Weights of a small GPT-style language model, trained from scratch on English Wikipedia: LayerNorm before each block, 903M tokens.
Each number is 128 + 24 x the weight over the matrix's rms, rounded and kept within 0 to 255. Layers, rows and columns count from 0. Numbers have three digits each.

# layer 11 MLP down (transposed), 2880x576, rms 0.051, rows 1354-1387, columns 96-191
080131163129148163133144119120098105109145117152151132108131141121155117120091117148101105157144114127154125112116124114093147129077094098126104124116152106111102102156126138093150122103113088142103144129151118150139152104130157119149169118161090102148146133141137150087129134121115114185
121121111120116171097138130175123146145129118124157121144162115134119133119144144109119154138122132129092127093137151126176119136126119099143112139116134125136108139130112127126104115143133098109104130122155120164131121159133133140141143090145117146130132145136139146158145150121104107155
154105126110191110149153108099117132158159132147077126156112142188133143139115122143173168126119133099131138116121121122116122107115165161071152140110135101141136145115117154125140124097132120094108145124105109098146113129129131154094139133162130101142127124132141116111127108163123159095
119096123124110172098114140116159119112192105154125162153120150134122139181151178131123123119080133155134142114081139117144128129130150148142126137130130105136113116166122177127103128114141133076104157113153128195136099103124141131085131150096168145112107133124129118127104151135162112094
119148145139132129136120146107115133138113129118110103105119164128119108134132108104157118100140150149116122122097139126106115123154085142110116099097143154157139137106113128179139115142168155148144142126081087103139121122121089166162140128149096127143088130175116127151134117099118136193
131119126094182149090149149114111125127170112151109116152162133127156154082126111147098150112119126159144124132127130116130154125133121155136171136166093122102124118165156135146068132093121135134114121126079082190110109130145151129131115145128087122151098120175104127128121130156163154145
162136168207119084116161158152139143134122127117145155117174080145166124110120053138127115103162162102143110142121157158109163071142090159102113156108139145130184140116109145127170089126189131170142153126087116153157146142138129137118146093166151066150126092124151068112106105128139177120
137080093095102133090090146136121131161109132105154148130104110104080139134120056142166157124146101127146132148155090125134167146138139108118125071125142117140119148136112142144092078146141118102116131149132108110128112102107088118088118114110099114120094144135118170156092097095108129099
125122144117103114137133151131108084127140115128124110115116139131133101149134145118135141133140157141112148129143134135140101139105133096172138095111113137126133122112119104148152141136145138138100126142118109174128124140132121111143150129114118089087123149062145118134131126121109129119
131149114142138123154124096091111151151124100122105109072136090127121117167151134144135165111136102110133130122137154111112107120118116118119138073140114123115134171191137106128114108114131156167149152141121116127146135106151128116105170165108106134095120143091117104102199116095152092121
136146097089108100072111142157134111129122144162139128116160125158101115139146201147159153160115126105186128117113117132132142129118140110117100078124121120140126110137126145105140112115132147105094126116141175135110113113127144130119096132114121128139166127123167123105115158082143105141
113121171139134095152120139153107158151123172097115103112138102111085138157077092133106145123110087118141128085130123142134103115133082098165148150144167116150093140123097159150128154125158169137091123081149120165098070103135163124112126147114140143133139141154115134111120123162162126157
129112129117136141083112134124112134149115104126128138178152139158166190104121167133123122085101112178141150139074136145100120165144152174102138146123151173131132123117133127105119120146143119168112101142152099098144146139137113174138127123128105143144111129159142134087118130120119110102
117120127117144170117116162114110105134121120163122142145137188130164143114133117134113180123100133148110119131084159147150084166110130113167169103157136125093108124157114117118138116100154151105156145131145131140119142141090143137164103138138099116136135134118152172149144119104104099122
131125136178141138168130156103165128130103175118120126137140093152142104124104107120123139114157107133109099121125076114127106106136155175155136153141100101117130165164130134113149150110106148166136127095092103110108094157113115133097131140106076109163110111102115086128135128118052106111
145149139122170151156088143097155127138169150126122089111133087140130090073125097120125168115098137137195188129118113113120119064152107125140089167153126158174105128150096114116128143142146112152171087113132135142078068132084106117156092130158143128120119119115144136134137110158137134148
133142155151127095100127080117135146101121128152149145149107113143131134080144134120134115156121083132124165112132087113121102099158167155119078101151109163126092136130123153103143155152111107106172106143141150043100130109178161132149125076125148122119099121122158097154128074128161150152
118120161145083141123128118111117124128144137137118130146113119137110123150114091151128169139150115100126127131125108097127151118103211119157146081124137127186129102133094195099101149131101107122124166161096085103131142120083151126148153132111112098107104124152115113125144122098160088162
123095120106160085125152114126097135115096153071145122135133117174126135130084088125144169155154135091133115160152107150138092188076089128124102095107104137130123089095087100155125116092154146125138141121072121087106143145142168119088151140152128141116114138127141136155118134129090104095
116085161140103132117153142166104130118145116112112104122129145105172152117144080167101106086092158114119104149144132056156129116132127114139176148095057146135097156130102076184089150160144131161142118122109166143149096159125149105149134143108113151148134151113149137146106126144154077096
143135129091142119136138150076131129153117124127128156158137119104113175123130157156093139123106140132135095129093085098096128101117129133092133123122175137153151101117103140140130145116135129118109137123169120094118091139146132162163105106141133126104117102143099104092131137120116130119
118141073122122127134089148075111170146072124133144139143148112147126162115114101132131141169113132145136126121119131148086112098101126125142126143128118120140162134119126104080161119148111139144147192128142129127130129128101106097106139111179124114102138106138134118145140107100139115154
165106100101134139086093189119131130116176125095123156139102115167115136174119111161079143173179138145122118188125093162162168146137123124159105152164103151140111180074155124119124154067119154138128121132109118118093174156118152138129143140114169127176116181116109116150101125141113147143
095114118151158126098176160132137137144106107107149108140178135115098106112138087147167174144116158094096117127136102142132101159185121099156101116099120110136145182142129140141109144162133120163136140103131137168121159169103131123118129127146123148145120144094136117101138122125125144131
145162119104177106112152139093106120127145155116118125124141107150106115123116112151129108121131103101142136168113110129099164129116120099163131134148125133154115116126072168111110120114148147141157122191147137114149053135106138165113131103081147117138144165132101140120102107131131151105
103151133167161105115152111160122137145118145127132115112154105114127088129131115135120100140136098128114123121101125134098130170095093104182136143131132157125090124138071121120108145102129111167141116114118154128065130131080109144108163154077124107138120127140123111129136128166085120175
126097122137185100126121129110148131151157156145112127157145104110153178163154148149148140106154119142124124120145118117147116130092161118074085126137134115131084115140132086139129089125094129112139110154140132124086135134119148109121150142122145128104101091131148148110148110155159148158
130143159115123120156118128076160110111165114120140133132174094152148132155089122156112149114130141113143121125126157132102111155131124101113084105147133116146105139109144137140152143179129144104110119132183134122125151090112143152144109159120159106119098117130163136093181151124165099149
104176163115130134142143107102151122132116137154161150140119112128173099127141111171115120136171168130080146175143125159136154144071138130125112123122111137120102144151112102149134148134135106115146104114158128080186124107153139126106124158131124158180142103132140174072105058120125127119
110159118144095101163128136094129142111146148134117126142167172136111128105143091098146136108139104075154107105135139120164154123115067122098132098107116157135142087131146136129124141095149093067154170108124105131140120157126088136179133145149152142139144130148099088118128160145124156144
154078096144179150120173117122092179127164065088101158133141108114127138114111114116113102116102120139170142093138115159179139150128105135141112140137125135157091132159177139138130128125143106116114123100137107154125140128107115155121109157127107161138161112113106104143180172141110124144
129101142134143115130138186115105134159141105143106080185108137163105098145148124114098124107128139099143123128109086103161117133126125162145132139160108167130156146140138152090159133113109117152135116123106121168136131145113095082139109109135120123156144129121105149123133090103129149129
101096124146090112117129087151143130143103151137130091120189132114114121126095129118095125102156084115161121131099137133166093147079148118104146089119148139158119105142113117087146074114110123062115132090133108133161117114125136149150129153120118108130118142138113163149147147143120183127
089136129136126110135166096144113129136150129159111109168123096140133124119114082132113100124098188108177119107144133152083113116105146096139118162115119126126104124153149128136109075104152184126141164118049117202116155168109121140085125194152155106109095079087125147094144110081140128139
# layer 11 MLP up, 2880x576, rms 0.0512, rows 1355-1388, columns 96-191
161167091141151061136130157097120143139142157105101166099116143131154111125136105157119118136127131090160165147178157131124113168130123131099118063142184141122098111151166175074098158155153127146154151098137105083130118096072131123174121119111136146098120140120121117147112128086116120108
158115099126151127148152096142153093139142153134138099122096130135154091161173112142083107153126094167163140093158119115060165093067165189208058121135123074107149106100150111078138117112143191185131111157138107096171072153133103172113169160128109128147169155173127101054108132106161081099
190091127106075139183174105121178138160114119127088127109100154086112147141097130076106099112151112121122131093138204173099092137142179078140187140161132146152112094131190127159157112124140133161130088142121160120139143143118127094074140110138143119136134106106124138177079141135134174138
155122121120126172161165143106141128123151115174131165176148110151102136135100104076076135112123118115162171138147095093131144136119175159142128154123096118119168119085111110166186118136140141077130129173141138089127114116120088121111103145125122142099151103198108106160143114092142095114
120136111077134138129116107121114119170130100135117126137107102099108119133144158116121144145128109059144124122084120121153137128129170112122120109128129079100131153072164113150127121100113085122119106134118123133129131091153149134070109138178106140140163180135096080132160134145134134107
158104114109168095146122129144130142118155109129093120151119134116102148120153118102117110151132103147131138125116138109109149142098149126121141095140123137128145109117151138138136102145167111146155107124108101111176148122146133097107129114126098101122114078124100126124116110111122137118
151134109097111111142110122139137117126133126154100125134113161152092075130133110096128160119136110145153159141123124124133110138107104118132148142111128132155165136164112137106125106147110134114144128111145127113140077139155124155087172131130111111121131114106169138170126127133111061126
151130101115111096148067116123097122129147111061102149144097128125102107147117134167058144185170146129141129135140134136077125125102132150196145081152086110100143142108149121162157168192113176196116097183139198107166142115097110086146137140140122117115115138161136114109149149122083123114
102113123133151121146128117175129101101136137142146131174121142147124138154178132107138108133141128138146101087130137109093130122103125125088117121120138110141101108132138124139118126120126138137126091147129156150135189148098154106117121090130117132137118098150147084164115138102116170119
128162171119105140138084095103111151112105091073104162129175147128144144137134121110135079149141088151109052147148143137126130131089148160167105189143133069139091148161145074136091162135106142170088146155130167104204124140072128087122169143175144150126157167094072090078137119118119176096
147118145117135087145136165181125134141169137115137105115104119110123102087105099120128135163123143115156140116142139094106152119134131169098168147122135114131150129119151100107126210085183132109120156152155098119148120149080127147072089117126121090135129185171103106172119139134109097115
107092109163121092110119109143124108133142130123177148118121142107143156102162097085153135157146083112150128115148192162115109121116126126109164093133064103111108101156156125103138142150125157114089143107082114099141109114127141144091117111115133143066125097119073106095135063113127161135
110127155116176058103188124188153145074145123101094133121147139160109160112112144099093108154155113114111138115114107128094155101089147122143158146109108142097170121122140157163096157084140157152138121104118118108141153175110141140122129122120150121131145132144079079126134139095128139085
149107097109126079116110127165130148131133079154128137139153111127160110099154111145111139104141139120156175113137140153137144113143175122121171137122100086128129152121130116138104113149143157145115112118136108099200121162133121153157137130137123155126122144122136124095138133118124095120
134097133124135102112121157142126146095110141139130098146126080067076165152105123102161142159150138129149134145154153140130102119147121156117156160150109149101102103121113093120131148133138147125107079088130154123194146110068140145105127107103101139124125120096152150140164108179181174110
114093121140128138114138080110125140147104125125112117144147116148180143129125129084138123087143128142167142108105130106138131140116178162164101116140104131193128071070161163105162142150134136079145147165099155115161149145109098143091137144120175139150112142129109123087100099100154156130
111159084133133128115122151124128117132125136121104106148092123108130111124163093137130121157078113145106146117132131142142122101140123155120137136166105100107097138110136075117151171091136113161126137100136160104140115114149131100128128113170103154129135188123160126106135123147135127119
138135125135087146103124129120160112109097150162106150157148104139121104127117156123100090173134141097121120151116127096123107075106112137142088139129140109138155077129131157120101118144131133149123145157132108111111146144105127127121127169166153108126139113085091116124139118123138101114
151144131106120124137143118110148128130118156133123130121092167170158122094106122113139141146155057088103182098107118093077154100109129111148148121129136118074099069138150132109118100132167090155170126107138117122089120109124148101116127103180111127142093119103151155128123120088118154143
137161141133137112165152126152127085134113124119154096107075152155173123094091072120125101169138114111119167098182144113149075095169148108123159116104126091108096150111112149114123113184148115132118149156101098151115119111153096146114116122089102108128174124157103088150125118132109166084
103104130148110129103187114121149103110107146128133132134124111123119096112153127137125102132117092147129114137117150136173172145130107132132147162138144147134129119180128138152101140166137140126106117135124131101139137103161164106126087136152183122150149162129121119119101125131136167120
108156125147148115107123082154135104097129125142126141128116140077175131106140130140158108139129107156139105115126096140141142117120152134127126119120097106082111139125091138126170091130169134143136077143161108107117094116106124143114116160140128149113140085157114134113103127114123103147
085154125146129105120141118168139086103103119118130146113154124088143097119129145125117162129138122149147120136141132103171152136084152109159099107129143112109147126159096122126152111128139142127092166180118135093185162151153100149093106148134138174127095113135107062090149134143122127121
088134137117142135134160130140112143145123084113069116145103131128128110160110102082180123169101159054112131106140152111145128092132149121081096124119157122131096122114165098136127133126109130162092135108128153128124157138075115101128125167153097119099149121130142095147121128162102175087
132144131150133110077130141107127147125142110097100094143126157122115154133145150128078120089167098133178146105158120105114148094121151141081141096171106167153122119162115106139130159106147187148133115178099120097180106132111084113097102138143116121126123109077093126121148130109156134141
143117160112107119146075135149159102157111110106072127115086070101133137161069152149122128166184113084144098138164144118119129041144129145145108106175137158132079110133157147123162170146137155123153130108091136134130133133117146100109123103165124149115141139199131081132133097112108130133
114109143071139116091112112131100127162142121154152153165094126129123132115108133141124124097160095092151145082092156142113130141149149127125197128122118123125110111109099098171120115154125143155145132149130105130173096122139135106136079174143118134121145138121102144113103124142076161136
112113149172135117171138159202095191132111102146145172115106114123155159114125120091121095101118099119129075116127111136133111062121136137169178131120141127142146124123121119083086136168189124112128132143112140093107108104154127085131159129120107124146109142138131131116120126137098120146
144156102166082119153102095137134122103087108149088132137163110147158166123169117098148070159165093123124170143190116135099163109129179101156117097074067117115136138126128146161114100133119168127110129133116180128144142158147103096129112128104102155115120121150110102132138112166141144107
172125095130060072160167121108144149111123139155163156146120099131110114161096122132053118140128149086141109144127110081115141136134101093119127083124107103151111126145145163140104138137152089121091174163134159141158116135162142093117130101113131150094069142148090119128119100057135097148
139118141161132131069114050127158145095099146172119160121156151099174121134111127089115134119104102132123163172105130112085115091142143098144106127119080106110107099128141127148112131126122098135109116154124141110135156139124128131111113151121122121075123145144158122123085135165147112132
138125112096119135081099117167196120081121149131116126144140135109184157091118143116092118091160117151142122150093145146168160112100107134145145139116146144152168077110099065147115132148111109121127102147111155098177087120133154078122127111140136146083141139141132140070128144141100124076
137116179131177112086124103138125102121110095144100127153099124110163094094126138115161124116127095138135118126112139130130128095142162133142115116099113097099127091132208133114161114137105141136111116158150193141115154112158157149120184130176130078109116138124111135127084108119138120137
130124107137149101121112133111154150090138158097125117145092133139161147139153125114133139100116150105138128141167094134070105122144085135106120107110115134128106150117110116113123115116187109151121113084141107116118127094132066135097128146160116183123130199094108111114116131095120138101